From a checkpoint of a small transformer trained on Wikipedia.
Size: width 384, MLP 1536 GELU, vocabulary 17758.
Architecture: normalized queries and keys, some layers without attention, local attention windows, hashed n-gram embeddings, learned residual scales, skips across layers.
Each number is 50 + 10 x the weight over its row's rms, rounded and kept within 0 to 99. Layers, rows and columns count from 0. The size before them is the row's rms in percent of the matrix's.

# down: layer 3 MLP down (transposed), 1536x384, rms 0.0477, rows 118-153, columns 96-191
# up: layer 3 MLP up, 1536x384, rms 0.0518, rows 119-154, columns 96-191
down118 102:57 64 54 71 39 56 56 42 61 48 58 61 31 39 47 51 64 57 62 53 63 58 51 57 43 63 43 45 28 34 58 59 42 54 40 56 56 57 53 42 43 20 60 47 39 40 53 45 45 54 57 43 45 47 63 50 65 59 46 50 51 41 65 41 40 33 51 58 45 68 33 35 65 50 57 51 34 51 47 63 42 48 48 43 50 65 51 36 58 66 40 58 48 34 52 46
up119 094:59 49 63 54 56 52 71 46 47 36 51 23 43 48 47 46 42 54 37 51 48 42 53 54 56 49 60 53 42 54 48 46 56 63 57 42 56 42 55 65 51 51 49 54 52 52 56 59 52 36 47 46 44 59 55 56 73 61 42 57 33 55 45 45 53 43 48 71 51 57 32 65 67 71 20 63 67 49 59 46 52 26 55 62 90 47 54 47 47 42 55 64 44 47 57 48
down119 098:65 50 46 46 51 53 53 66 50 41 63 76 64 49 70 59 60 53 56 38 67 70 72 55 59 53 38 39 52 48 52 44 50 39 54 51 57 48 53 47 62 41 53 54 62 50 53 64 57 60 53 66 62 56 50 46 51 42 40 38 53 49 40 59 55 50 43 59 54 57 65 42 59 54 39 69 13 47 64 53 49 45 65 41 27 52 37 34 49 69 40 28 60 42 61 47
up120 095:51 49 56 31 55 48 50 45 43 61 58 30 78 57 27 63 45 44 63 31 58 65 51 53 60 53 47 49 48 53 56 56 48 43 65 50 45 63 55 36 60 41 45 35 52 65 51 56 48 50 40 46 60 49 50 45 66 43 58 45 48 38 41 63 47 37 47 57 39 62 42 50 48 40 56 60 61 58 53 44 50 46 48 52 44 62 52 61 68 63 52 38 38 57 63 61
down120 097:56 45 52 60 63 56 60 61 44 57 51 46 39 46 44 46 73 43 67 45 48 51 58 49 57 46 78 42 40 52 42 65 54 60 53 49 45 49 45 50 55 61 48 74 54 49 51 53 37 52 72 60 34 42 57 50 56 45 34 63 42 51 51 46 29 41 55 60 68 37 58 42 56 55 49 49 42 51 52 36 49 59 63 38 45 55 51 43 65 54 38 47 55 22 60 41
up121 100:51 42 51 67 25 43 52 63 31 40 57 31 49 54 57 59 56 47 55 45 63 54 46 40 37 58 60 48 54 47 45 55 34 50 46 55 61 51 46 47 45 52 59 56 44 40 46 58 33 44 52 45 53 66 31 43 44 43 48 39 47 46 49 50 37 52 58 43 39 58 30 41 65 55 49 56 66 50 56 27 58 48 47 56 46 52 52 40 53 51 46 38 40 34 42 52
down121 109:49 46 46 49 32 69 41 53 50 58 51 52 56 35 48 63 41 43 44 71 43 49 54 50 59 39 43 34 56 62 48 59 36 45 52 52 45 51 31 44 47 29 53 51 36 45 69 39 63 44 69 61 63 47 64 50 50 43 43 25 55 48 46 57 71 52 48 53 43 49 48 60 46 47 42 25 43 39 55 40 47 55 36 51 51 65 30 46 39 45 62 27 35 30 63 48
up122 103:65 46 35 60 46 42 56 54 54 23 37 39 51 46 43 40 60 53 51 53 50 56 46 39 54 48 58 49 54 42 45 51 41 39 50 40 39 41 46 40 38 46 49 57 65 72 58 51 55 49 42 34 60 56 57 40 57 48 62 58 54 49 55 46 41 79 48 43 52 50 51 57 45 66 58 51 63 55 55 59 47 57 42 50 40 45 62 42 46 59 53 62 55 46 48 38
down122 098:57 41 54 50 57 61 39 44 37 48 54 50 58 42 49 66 56 51 55 46 42 53 59 32 51 44 45 59 41 54 52 39 39 44 43 53 35 55 30 51 50 43 75 41 44 51 50 57 48 59 62 53 51 62 47 52 50 37 47 45 55 50 48 43 47 66 54 41 56 55 57 36 58 53 38 41 47 33 63 39 40 58 43 51 56 46 58 37 36 48 59 38 58 90 52 44
up123 106:47 54 54 46 57 52 56 34 38 52 70 44 48 51 61 64 48 67 48 47 38 38 56 43 55 48 33 49 62 41 56 51 58 39 65 48 67 58 49 44 61 38 61 40 58 54 52 52 48 39 59 59 48 36 31 47 57 61 55 52 51 40 43 69 73 63 78 60 50 49 40 62 49 80 57 57 46 46 42 46 47 32 61 56 41 46 55 59 40 63 51 45 60 48 52 50
down123 110:40 53 57 51 41 54 54 44 65 52 43 49 47 59 60 58 70 64 50 50 56 34 44 63 44 53 30 45 49 49 60 50 48 44 73 44 44 60 45 45 33 48 59 64 46 46 42 41 60 47 60 76 53 39 64 56 49 42 41 55 44 59 56 48 46 47 59 63 43 50 62 69 66 61 43 51 50 48 57 58 50 43 57 55 54 49 51 67 61 56 37 58 50 45 48 71
up124 110:60 50 44 55 57 57 47 56 66 27 46 28 71 59 35 48 66 62 47 33 50 58 56 54 51 56 48 66 50 51 41 44 38 63 71 63 60 63 59 64 51 46 48 46 49 42 48 52 50 33 32 39 40 60 45 58 42 66 58 48 42 28 50 60 63 47 56 51 37 52 29 48 44 49 44 67 64 48 66 47 43 46 40 44 73 50 44 62 35 55 27 45 67 53 50 39
down124 111:55 45 50 57 44 44 39 64 65 60 59 46 71 30 60 47 73 35 45 40 52 23 66 50 47 62 49 44 45 41 71 48 44 56 61 58 47 42 66 51 45 46 45 53 47 49 47 42 38 42 51 44 34 48 42 52 49 41 40 55 47 34 52 40 55 43 49 51 71 43 36 56 51 49 39 50 56 58 48 61 42 47 49 65 47 51 38 41 58 57 59 50 54 74 49 65
up125 100:64 69 49 52 42 57 52 53 61 37 42 43 55 59 63 53 57 65 27 38 64 44 50 53 32 62 61 45 40 51 32 52 52 47 69 54 58 52 47 54 49 51 61 49 49 70 35 64 56 32 52 61 46 45 39 45 53 59 74 70 60 43 60 43 54 44 49 43 54 55 28 70 49 52 44 55 52 40 40 65 41 46 46 55 50 44 47 47 49 65 57 65 50 51 39 58
down125 097:47 45 40 46 55 36 34 69 45 46 40 41 37 43 60 49 37 52 45 43 50 48 62 45 63 45 30 53 31 57 44 51 53 47 39 62 56 58 61 36 68 63 48 70 56 44 48 37 58 69 44 58 58 54 47 67 62 48 62 36 31 51 59 58 64 59 51 52 42 55 48 48 49 31 41 51 48 69 38 52 50 66 63 36 56 59 58 48 38 60 46 52 50 66 54 35
up126 101:37 47 48 28 57 62 69 52 43 35 52 48 53 39 47 51 52 56 50 40 45 53 39 51 53 39 59 67 52 38 57 51 51 49 48 35 68 55 69 57 64 46 52 56 65 50 45 59 47 45 58 64 55 64 43 65 42 45 36 47 51 39 53 47 54 37 51 43 45 68 39 42 37 51 62 54 53 54 51 51 57 44 54 47 48 48 45 55 39 60 55 59 38 46 60 40
down126 099:46 48 58 44 64 43 49 60 58 52 52 44 54 58 65 60 41 43 46 61 65 43 39 65 47 62 54 51 53 72 41 51 45 29 38 47 53 49 28 56 53 54 51 54 42 39 52 43 54 49 48 49 58 60 53 47 39 35 26 50 45 49 53 50 30 38 48 47 45 50 25 47 51 67 57 60 58 56 57 58 64 48 47 46 46 50 43 49 53 59 50 60 59 50 55 58
up127 107:53 41 51 46 47 44 40 60 62 58 45 42 56 42 45 52 54 57 59 56 54 54 51 51 64 36 48 69 57 63 48 65 44 50 42 39 54 55 59 40 44 62 47 66 48 47 46 52 58 39 45 42 56 57 52 39 50 48 70 50 26 49 57 41 54 38 70 53 67 43 46 67 69 41 50 75 44 42 61 69 51 44 47 58 55 57 55 61 49 51 74 39 37 40 50 39
down127 104:51 55 40 51 37 35 58 33 45 47 70 52 40 62 66 48 60 61 30 57 43 52 61 49 50 44 47 58 55 39 38 58 67 63 55 67 37 50 42 35 63 43 44 38 36 43 57 40 54 57 48 44 51 57 66 36 55 52 42 46 46 56 46 47 59 49 55 74 50 72 56 45 44 63 59 41 46 64 55 53 53 41 60 43 60 36 74 51 46 56 36 54 48 49 54 60
up128 097:54 42 59 54 75 54 57 57 48 47 42 58 54 64 49 57 61 62 35 46 62 39 51 60 40 56 57 65 55 52 37 46 48 68 51 67 52 67 56 52 59 62 37 32 68 53 64 54 46 42 48 48 41 49 31 65 52 44 63 40 45 42 53 32 46 52 46 53 39 59 38 53 56 66 67 54 58 41 36 54 52 52 30 49 50 30 47 51 46 51 65 57 48 48 55 62
down128 102:43 41 42 38 52 64 53 35 51 43 56 39 54 34 44 66 41 57 49 59 62 34 46 39 48 33 67 30 31 42 42 70 47 51 43 58 56 49 69 49 47 55 55 62 37 41 43 56 34 51 43 54 30 50 58 47 39 59 41 37 50 66 41 65 48 42 40 49 37 39 46 66 48 52 49 56 56 57 37 38 44 54 44 40 41 41 46 56 61 50 27 34 44 34 50 48
up129 099:49 47 42 42 59 26 35 63 40 27 60 47 51 49 62 64 43 72 61 49 59 55 34 59 38 51 70 54 46 55 60 49 66 62 53 57 60 44 49 44 45 45 48 41 51 49 67 58 66 46 54 45 35 50 50 58 50 69 47 57 62 33 51 47 52 50 56 46 51 47 49 54 45 65 28 60 52 48 50 37 54 50 52 20 53 59 58 41 42 66 33 45 54 37 67 45
down129 112:40 56 47 55 44 46 47 46 53 29 54 64 39 37 60 56 41 47 49 63 60 57 34 70 34 58 59 58 46 50 42 39 52 67 54 51 57 51 53 54 36 46 63 56 43 60 58 67 57 58 39 50 38 46 59 39 69 64 52 44 44 35 53 18 48 53 69 37 57 54 45 72 57 64 43 64 39 42 50 50 51 39 56 37 58 63 56 46 43 64 45 46 52 08 68 49
up130 106:47 35 42 56 48 39 52 51 45 40 55 45 55 49 41 38 51 38 56 38 54 45 55 56 57 55 63 57 53 44 44 66 43 50 45 54 53 43 70 48 39 45 55 65 46 51 66 49 56 21 45 50 51 47 37 38 64 52 58 40 62 46 53 33 36 61 35 52 48 47 38 44 39 46 34 62 59 41 53 49 42 65 45 56 50 67 47 49 51 41 46 36 53 41 26 49
down130 099:49 31 52 69 60 61 50 53 45 46 51 48 49 52 52 51 54 35 53 39 52 43 29 61 53 55 46 45 38 55 49 39 45 55 44 43 57 36 55 59 43 49 44 60 51 51 45 37 35 40 43 29 60 49 53 58 59 41 51 40 52 49 39 70 46 54 36 48 59 58 57 40 55 50 56 61 69 73 54 27 49 48 49 48 62 27 46 61 56 38 63 40 52 99 58 45
up131 100:50 42 38 65 52 65 51 57 59 44 44 48 51 60 55 57 67 44 59 39 34 39 33 39 52 41 55 44 70 64 57 48 36 42 62 47 61 43 55 49 45 47 41 43 57 46 51 60 42 36 52 57 52 43 63 50 47 39 71 48 60 39 59 62 54 65 61 40 64 47 26 54 63 47 40 57 52 31 41 62 47 59 48 54 68 54 35 51 36 56 50 63 55 46 65 38
down131 104:44 44 64 55 37 44 66 27 49 51 62 44 62 54 31 40 41 49 67 44 46 39 47 51 41 57 53 51 34 42 62 47 45 43 49 47 39 65 49 53 46 61 50 47 52 62 47 37 63 36 45 43 52 57 43 66 34 42 62 53 44 38 54 47 61 48 52 57 32 38 60 45 42 40 48 55 71 56 44 80 59 56 57 51 52 48 52 47 41 24 55 60 57 58 57 33
up132 102:52 35 46 49 34 38 53 70 39 41 53 49 37 44 40 46 46 57 68 45 49 61 43 26 54 41 45 50 66 47 27 70 38 68 55 41 42 43 39 42 43 32 23 65 45 60 51 55 53 53 51 54 57 61 39 51 51 55 52 45 73 54 48 55 42 60 40 48 26 62 59 43 51 73 53 70 67 54 64 54 49 59 42 51 45 36 61 49 51 45 50 50 57 43 37 54
down132 104:47 72 50 46 33 55 53 51 65 42 39 39 54 53 41 55 45 63 28 54 55 51 60 50 43 59 52 39 48 60 42 39 61 56 52 56 60 61 47 50 57 36 52 50 30 54 49 59 51 37 64 55 56 53 29 56 32 33 34 42 42 50 36 49 68 48 75 54 54 26 64 47 61 62 50 39 50 33 49 61 62 46 48 55 45 57 50 52 46 56 65 36 55 24 63 42
up133 104:47 44 48 52 61 58 53 49 43 45 47 50 50 53 45 44 56 41 43 52 61 46 45 37 40 40 44 69 69 37 44 65 47 58 44 53 52 65 52 57 52 26 48 64 38 66 62 65 65 50 57 46 57 55 50 57 44 26 43 46 37 52 55 45 57 55 68 67 59 43 47 54 59 79 57 55 47 43 62 44 51 53 42 57 35 41 47 39 55 58 59 41 36 39 31 53
down133 105:42 45 47 36 40 33 56 35 55 56 50 48 50 52 67 28 53 26 66 60 62 50 79 55 62 54 40 46 47 41 51 57 53 67 43 66 45 62 36 57 39 46 58 43 39 65 69 33 54 45 68 47 56 45 47 60 52 35 55 34 36 46 40 49 44 44 47 39 46 58 47 38 46 57 36 54 43 43 57 52 42 45 48 50 42 47 33 48 52 50 67 51 47 38 42 61
up134 096:49 49 54 63 39 56 54 40 45 62 70 53 43 47 33 42 59 46 55 54 58 50 52 35 48 50 57 41 41 54 53 49 37 51 37 50 43 38 51 40 34 49 39 39 36 55 52 44 48 27 42 35 53 65 40 52 68 49 64 37 48 53 67 49 30 58 51 44 41 56 48 59 35 53 42 48 69 58 33 53 45 69 44 34 52 33 59 58 51 30 48 55 53 44 44 50
down134 096:45 37 47 48 57 54 25 55 61 43 43 50 42 26 53 74 66 45 40 40 67 50 43 47 53 29 43 49 55 51 58 44 61 39 64 52 26 37 39 51 54 62 47 55 53 53 51 49 59 49 48 40 50 46 52 63 44 26 54 66 39 49 50 52 53 51 41 62 69 54 42 44 58 62 51 36 57 52 66 39 54 42 62 43 57 55 42 50 60 44 58 43 52 60 46 43
up135 100:54 42 41 36 49 58 53 35 54 35 56 53 60 39 41 57 39 39 42 44 56 42 40 81 55 64 62 71 60 44 48 57 45 46 47 57 54 58 57 44 36 60 45 42 66 61 58 57 35 38 42 49 55 41 37 50 70 51 31 79 57 49 65 59 54 63 55 78 69 35 43 58 51 49 57 55 51 53 49 50 61 70 27 56 56 48 67 60 30 51 55 58 55 38 47 43
down135 110:69 40 35 47 56 47 67 52 32 54 55 30 48 56 55 53 47 57 47 59 54 60 63 56 41 65 58 62 64 60 43 43 43 45 39 50 39 69 35 55 48 50 43 39 51 59 52 49 68 56 50 49 45 60 50 37 58 57 66 51 47 48 69 62 51 54 50 53 52 49 48 63 51 66 35 53 50 64 38 43 50 47 44 41 54 51 59 53 52 64 41 57 45 24 53 38
up136 103:66 49 41 47 57 66 41 64 44 46 57 20 30 55 41 49 68 47 51 29 49 63 45 32 59 50 41 40 46 46 42 52 51 58 62 44 60 48 49 52 56 35 58 57 56 35 70 76 63 45 69 32 61 62 44 44 66 37 38 52 56 56 60 80 57 48 54 58 56 47 52 46 54 58 60 55 58 42 45 65 47 43 39 62 48 57 43 52 57 63 67 43 55 41 43 42
down136 106:59 46 52 58 56 59 35 65 50 47 44 32 38 56 69 44 47 52 33 50 46 40 36 72 38 57 57 42 52 66 30 42 56 58 33 38 40 56 46 42 59 57 46 46 53 55 41 54 55 53 52 44 65 58 54 35 45 33 45 58 56 38 55 51 28 56 50 39 30 30 48 50 47 70 48 29 46 47 60 57 49 43 53 55 42 55 48 60 53 61 70 50 53 21 60 63
up137 102:62 34 52 46 51 59 46 51 62 47 66 49 52 48 50 39 80 67 37 57 28 43 52 58 50 56 67 37 71 49 24 56 46 43 58 63 49 36 48 68 47 37 43 44 51 42 63 67 48 44 54 51 38 53 37 51 49 47 44 62 61 50 57 53 54 54 38 52 43 67 41 47 27 67 47 52 55 58 48 49 57 53 38 42 49 45 57 47 72 55 35 58 41 48 53 50
down137 102:46 30 61 63 59 61 46 27 37 44 35 58 53 49 59 35 32 38 52 45 50 59 41 51 59 56 51 49 54 34 60 47 42 61 40 63 47 55 77 10 62 47 67 52 43 48 51 31 42 50 44 58 54 50 50 46 44 59 26 51 44 44 47 35 45 45 62 54 39 33 71 56 53 46 40 67 51 44 55 50 59 60 52 52 47 48 44 39 34 44 60 41 47 20 65 63
up138 099:54 61 48 61 62 37 50 47 34 53 51 43 50 56 54 56 49 50 41 65 36 47 43 42 52 32 57 35 58 46 61 50 62 69 55 53 44 46 45 51 36 43 66 49 40 59 55 53 62 51 45 49 36 63 57 58 42 53 62 58 62 51 53 52 68 59 38 34 35 50 54 37 42 40 68 47 39 41 49 46 48 43 34 49 49 29 43 51 58 28 40 51 50 42 42 45
down138 103:54 56 47 67 61 33 43 70 38 39 44 63 47 66 72 56 56 42 44 51 41 59 52 50 57 48 42 63 51 43 45 47 58 66 51 56 49 41 45 34 52 62 75 60 31 56 54 51 40 58 46 43 40 77 72 58 40 54 40 57 59 35 65 58 62 66 52 57 22 19 80 38 37 35 66 32 43 31 41 49 52 57 39 51 51 45 62 38 41 43 42 53 66 25 50 42
up139 102:55 55 59 69 46 48 58 36 33 50 46 48 48 54 28 49 45 32 37 48 68 53 50 45 51 61 62 52 43 54 49 67 56 50 39 41 49 43 80 37 63 28 56 35 49 37 63 62 54 55 54 44 46 40 54 48 60 65 51 55 58 36 47 65 52 51 60 34 48 54 53 75 51 63 51 63 37 35 43 55 52 49 43 45 44 45 56 52 56 46 46 51 56 43 57 47
down139 099:48 48 43 57 53 56 44 54 39 62 47 64 56 42 48 50 56 37 50 15 44 32 41 52 47 35 40 59 65 62 44 53 41 38 53 52 58 50 44 43 44 57 37 45 54 60 56 52 62 50 64 46 45 38 46 27 48 42 35 44 46 46 48 65 37 53 50 51 59 39 46 73 39 48 31 61 58 53 60 55 47 42 53 41 27 51 62 52 45 48 60 40 63 29 47 49
up140 094:54 30 47 68 48 56 55 55 49 42 46 48 53 53 61 30 50 48 44 29 66 45 43 49 44 68 50 59 52 43 60 64 51 43 67 48 33 48 42 56 45 41 57 63 41 63 66 41 35 39 44 41 59 46 58 33 48 45 50 44 52 42 50 46 50 51 60 61 39 62 34 67 57 72 31 49 52 49 65 48 56 28 63 47 39 55 56 54 50 37 47 49 55 41 42 69
down140 094:43 49 53 42 58 44 58 39 51 41 58 51 43 42 43 49 26 29 52 43 36 53 67 35 37 49 39 53 44 55 51 57 31 46 40 71 69 44 55 52 43 62 38 52 61 49 39 56 69 55 56 47 49 48 55 55 60 35 56 49 46 37 45 62 64 56 55 34 48 43 33 45 58 51 53 46 52 41 39 55 45 70 49 58 38 35 33 65 51 63 65 54 39 26 61 41
up141 096:57 62 47 45 53 44 76 35 50 38 39 34 39 66 51 40 55 57 40 42 51 48 46 51 40 55 66 46 60 59 53 44 41 52 51 38 52 50 52 43 76 56 41 39 69 57 41 50 47 42 46 56 47 45 51 66 40 57 70 49 57 52 44 55 34 61 53 74 56 50 53 40 59 44 40 59 56 57 55 39 48 56 41 72 77 34 46 40 51 51 51 35 43 47 39 41
down141 091:53 46 35 48 53 42 48 63 54 38 68 56 54 50 66 42 60 49 53 59 49 54 43 44 60 55 25 50 68 49 64 39 51 28 54 55 59 46 33 29 55 50 71 65 44 53 65 52 57 44 56 53 55 42 49 61 49 53 58 59 60 37 54 60 34 52 52 66 25 65 54 40 35 54 54 56 57 42 26 40 38 50 74 58 51 64 47 48 39 70 40 50 46 21 37 54
up142 096:62 45 38 57 54 50 68 68 41 52 45 44 50 50 34 44 57 54 52 43 54 58 49 32 57 34 60 58 62 50 43 53 70 51 49 66 57 44 55 41 56 36 49 65 69 49 50 46 52 51 47 63 59 56 50 46 67 59 54 59 45 30 61 76 66 47 62 57 55 45 42 51 60 56 51 45 57 52 55 47 74 49 41 43 45 50 44 52 42 56 42 38 30 49 59 37
down142 091:46 50 63 48 54 48 45 54 57 57 56 39 57 38 57 50 57 62 42 46 38 49 69 60 49 62 55 39 47 55 59 54 33 66 54 53 47 53 47 47 61 30 41 54 40 37 44 46 60 40 58 43 43 61 48 52 51 73 46 48 54 49 36 51 45 44 43 37 51 54 42 37 58 28 61 48 72 50 68 54 60 49 48 50 32 46 70 39 53 53 56 50 62 42 39 47
up143 099:46 47 32 35 47 58 50 64 23 57 60 40 52 47 51 53 43 48 54 48 46 64 63 39 51 28 51 37 56 60 51 67 40 52 58 32 47 47 59 48 69 51 48 36 77 53 60 64 55 52 47 47 50 55 56 64 53 44 67 53 53 44 71 33 50 39 41 48 31 64 35 51 57 54 56 57 62 46 76 61 57 40 48 54 61 39 58 50 58 63 59 42 44 47 52 59
down143 099:42 52 51 40 56 60 56 37 44 40 62 39 62 52 54 59 48 53 46 53 52 60 57 53 50 66 44 43 68 42 47 59 46 56 54 34 40 46 51 47 50 54 56 36 61 32 54 44 29 48 46 30 65 66 41 65 56 47 61 38 51 38 55 44 60 41 33 36 39 62 46 46 55 44 72 47 73 50 59 43 55 53 48 51 64 44 37 51 60 53 54 48 38 41 32 41
up144 104:40 54 33 37 38 51 68 49 50 56 48 50 44 60 69 54 48 67 45 61 40 35 62 64 37 45 66 38 60 46 36 68 52 35 45 53 57 64 52 70 34 65 45 35 51 46 55 59 50 43 36 63 31 46 55 56 53 52 68 45 45 53 68 51 27 39 48 62 68 51 38 47 65 48 59 40 55 42 39 36 52 45 48 43 59 54 55 44 35 49 49 52 43 48 50 62
down144 109:60 39 53 50 72 46 49 35 49 84 54 49 61 34 61 63 28 37 51 62 27 42 27 52 58 53 45 48 60 47 51 44 47 46 48 52 53 45 44 41 37 53 62 51 48 59 31 51 62 59 34 45 45 51 51 51 52 40 39 60 50 65 60 51 38 39 53 49 42 36 42 61 56 50 29 61 53 47 50 41 41 39 64 49 76 54 55 63 53 46 59 64 44 50 57 57
up145 094:43 46 49 60 41 75 54 47 41 43 62 44 79 64 71 47 50 51 58 57 55 43 37 28 43 36 58 61 58 57 44 42 53 60 62 27 61 42 55 64 51 54 54 48 49 44 47 55 37 45 53 38 47 54 34 38 38 45 41 53 55 47 55 54 34 58 48 61 52 47 65 50 52 47 51 62 35 47 51 47 41 52 46 48 50 36 40 54 46 60 35 45 56 51 58 63
down145 088:53 52 61 41 43 39 57 43 49 40 52 63 42 52 51 57 48 49 48 48 49 53 60 66 44 51 52 68 64 19 67 41 57 51 56 65 55 55 70 48 61 54 49 55 49 47 43 50 56 39 64 59 41 52 56 52 47 55 40 39 68 56 64 59 37 58 48 52 45 53 46 63 46 50 46 32 49 55 45 63 45 49 34 73 54 53 56 55 59 54 62 41 48 67 51 39
up146 102:47 43 56 44 34 48 41 57 44 66 43 37 60 59 22 38 58 46 54 40 69 40 55 51 44 26 41 47 46 41 46 49 45 53 46 74 40 53 52 48 57 49 42 61 53 46 53 57 60 43 52 66 41 49 56 47 52 52 76 72 52 34 68 40 41 47 62 43 63 49 47 61 64 60 64 58 54 37 38 68 52 63 50 37 46 69 54 58 51 44 50 38 50 52 46 43
down146 090:41 54 54 49 29 44 70 55 64 47 40 54 76 57 51 50 46 41 55 75 43 32 53 74 59 53 39 51 42 40 45 51 54 49 32 58 45 57 36 45 38 63 60 56 40 52 55 45 45 46 46 55 48 54 36 51 47 38 49 31 56 60 56 47 25 48 62 60 49 38 56 56 62 29 66 48 43 31 49 62 44 51 51 48 55 49 36 51 43 25 62 55 36 68 62 49
up147 099:60 34 44 45 53 67 61 55 59 59 37 55 32 46 49 38 55 49 64 53 60 54 48 35 45 33 61 49 47 42 59 71 50 69 72 66 73 59 51 56 52 33 49 70 46 47 60 55 28 49 41 31 60 46 66 47 44 52 41 57 45 45 56 56 38 50 50 53 50 45 45 33 69 47 60 48 43 43 51 37 59 68 43 50 39 24 35 32 43 49 56 52 60 38 62 61
down147 094:37 59 51 51 50 62 48 47 39 52 40 37 55 77 36 57 53 29 44 58 43 52 49 62 61 62 39 56 52 38 50 54 38 43 42 51 57 54 76 51 50 35 56 55 49 39 41 58 44 52 49 66 56 46 59 57 57 57 61 35 42 61 64 57 55 42 57 58 56 44 57 57 45 54 60 44 58 41 49 58 48 57 54 49 37 56 65 39 44 37 62 44 46 64 40 36
up148 105:55 56 48 33 28 63 60 60 40 53 66 55 59 61 35 31 55 50 50 36 63 57 47 56 51 33 41 45 52 53 47 55 39 57 47 40 42 50 45 47 58 55 41 60 77 50 58 55 56 45 47 50 36 58 46 45 43 48 57 69 55 51 54 46 48 67 42 47 34 51 48 61 62 58 40 49 42 57 45 54 61 57 55 54 44 67 52 41 60 39 46 34 65 53 45 45
down148 095:37 51 48 54 56 55 66 38 24 54 46 69 46 50 52 33 52 48 60 47 47 39 41 51 62 50 42 37 49 42 58 48 61 52 47 60 55 47 48 55 55 55 63 54 44 39 55 48 57 66 65 51 74 65 60 72 63 40 47 51 44 44 43 73 40 51 53 73 42 46 55 67 59 73 67 23 40 54 40 59 31 57 53 49 44 45 43 57 52 51 59 59 58 67 66 48
up149 114:55 28 41 53 36 59 55 49 80 49 46 50 48 65 55 39 48 48 43 58 51 47 45 57 37 41 60 53 64 37 49 52 57 56 70 28 33 41 56 52 50 32 46 53 57 36 37 73 45 42 35 36 77 50 29 34 60 59 51 48 65 53 52 49 33 39 57 36 41 66 48 46 53 48 49 58 62 56 67 49 27 65 47 52 56 54 55 65 65 48 46 29 46 44 52 48
down149 116:50 62 45 35 60 46 54 53 49 47 46 41 34 38 48 65 39 52 34 47 49 55 51 39 33 51 46 60 49 60 63 52 66 61 43 43 50 42 56 48 46 50 37 32 66 46 58 34 60 55 37 56 50 49 64 61 34 48 64 61 35 54 52 43 41 51 74 51 44 56 65 39 61 41 36 42 23 49 55 63 52 38 64 50 59 47 41 44 59 68 58 47 49 87 39 53
up150 097:44 38 56 58 60 45 61 35 56 45 60 52 34 43 31 30 44 54 47 67 48 45 68 40 55 24 43 43 48 28 48 60 47 60 40 46 64 62 59 44 56 54 54 50 54 52 37 53 60 44 59 55 50 44 40 57 52 51 53 47 58 38 60 46 49 39 49 50 33 44 53 55 62 57 35 43 56 41 56 40 55 38 54 53 59 51 47 56 49 45 55 45 49 40 52 63
down150 096:43 41 49 46 44 47 52 43 61 44 40 56 66 56 41 43 52 43 58 40 61 52 46 49 64 48 31 65 53 47 47 50 54 46 61 23 31 56 58 60 53 43 46 67 57 77 56 55 49 37 54 36 57 51 55 51 72 56 47 45 74 51 54 52 45 33 54 47 44 49 54 50 39 50 61 44 54 42 36 52 54 51 64 42 60 67 34 43 47 63 48 43 50 20 44 47
up151 098:44 46 30 46 51 47 62 46 46 53 35 54 67 62 52 41 61 54 67 31 57 54 39 54 35 50 48 74 38 58 46 71 67 50 39 56 75 55 54 40 56 41 49 59 60 62 52 48 54 47 54 48 62 56 46 35 54 53 53 50 41 52 61 79 39 52 77 78 37 59 43 46 42 52 48 64 46 49 56 51 60 36 55 54 28 60 47 59 59 54 43 50 45 43 60 67
down151 100:44 45 45 51 55 56 32 54 50 42 66 35 62 57 64 48 66 51 56 67 52 45 74 49 56 52 33 40 68 56 40 36 34 51 38 52 51 34 44 46 59 52 58 38 37 53 47 48 39 44 47 45 57 43 45 71 33 57 47 42 61 54 45 43 57 47 57 54 57 41 71 36 53 50 44 40 70 53 52 60 58 46 38 49 63 62 47 39 35 45 50 53 51 54 53 32
up152 097:65 65 47 47 39 48 58 50 56 37 56 39 33 51 43 42 67 49 52 57 48 63 37 47 51 50 62 33 58 47 52 55 45 60 34 36 43 50 55 56 59 44 35 37 62 42 41 63 60 47 47 51 56 44 51 59 51 44 65 41 47 39 62 44 57 56 42 35 48 51 41 66 54 64 41 46 55 63 45 64 30 55 42 61 68 51 64 68 55 64 53 52 59 56 41 37
down152 090:28 37 46 51 38 51 44 39 47 64 43 36 57 46 49 62 44 51 33 44 53 32 42 60 57 56 39 40 45 47 46 45 41 50 53 61 34 39 46 58 52 50 53 60 42 36 38 47 47 65 32 32 49 60 54 42 60 51 46 46 47 37 35 53 54 41 44 48 56 48 43 67 47 64 57 46 51 58 66 31 60 40 37 46 59 39 55 42 44 51 40 70 50 49 45 42
up153 098:49 53 34 52 43 39 54 40 45 59 51 36 43 61 43 57 48 47 45 42 50 73 48 54 72 57 81 32 60 43 27 41 46 63 50 38 51 52 47 58 37 29 52 46 39 47 49 56 65 53 48 39 40 52 38 38 62 56 54 52 39 70 57 62 41 53 47 48 51 48 29 47 30 56 62 45 56 36 49 46 38 60 33 33 57 48 55 54 57 47 48 47 47 54 54 27
down153 099:23 56 45 43 44 53 48 48 66 50 50 56 49 46 57 50 51 54 42 74 47 35 48 68 57 44 40 34 58 56 48 58 47 59 56 28 54 61 35 43 52 60 47 55 46 47 64 57 44 52 56 46 39 51 43 51 58 60 32 44 44 57 60 35 38 36 50 66 71 49 57 57 40 52 35 49 55 41 55 50 60 37 46 32 54 51 48 56 53 50 63 54 45 30 45 68
up154 103:48 34 55 53 50 46 68 45 62 43 39 36 51 48 51 38 64 44 53 69 63 46 58 45 55 40 39 66 66 25 48 60 46 52 64 51 48 62 43 59 49 51 53 55 43 43 48 58 53 52 51 46 40 41 62 39 44 55 55 70 50 35 63 36 52 74 48 66 55 29 50 54 57 57 45 50 63 46 36 39 52 43 53 63 42 53 55 61 71 43 57 46 48 39 49 41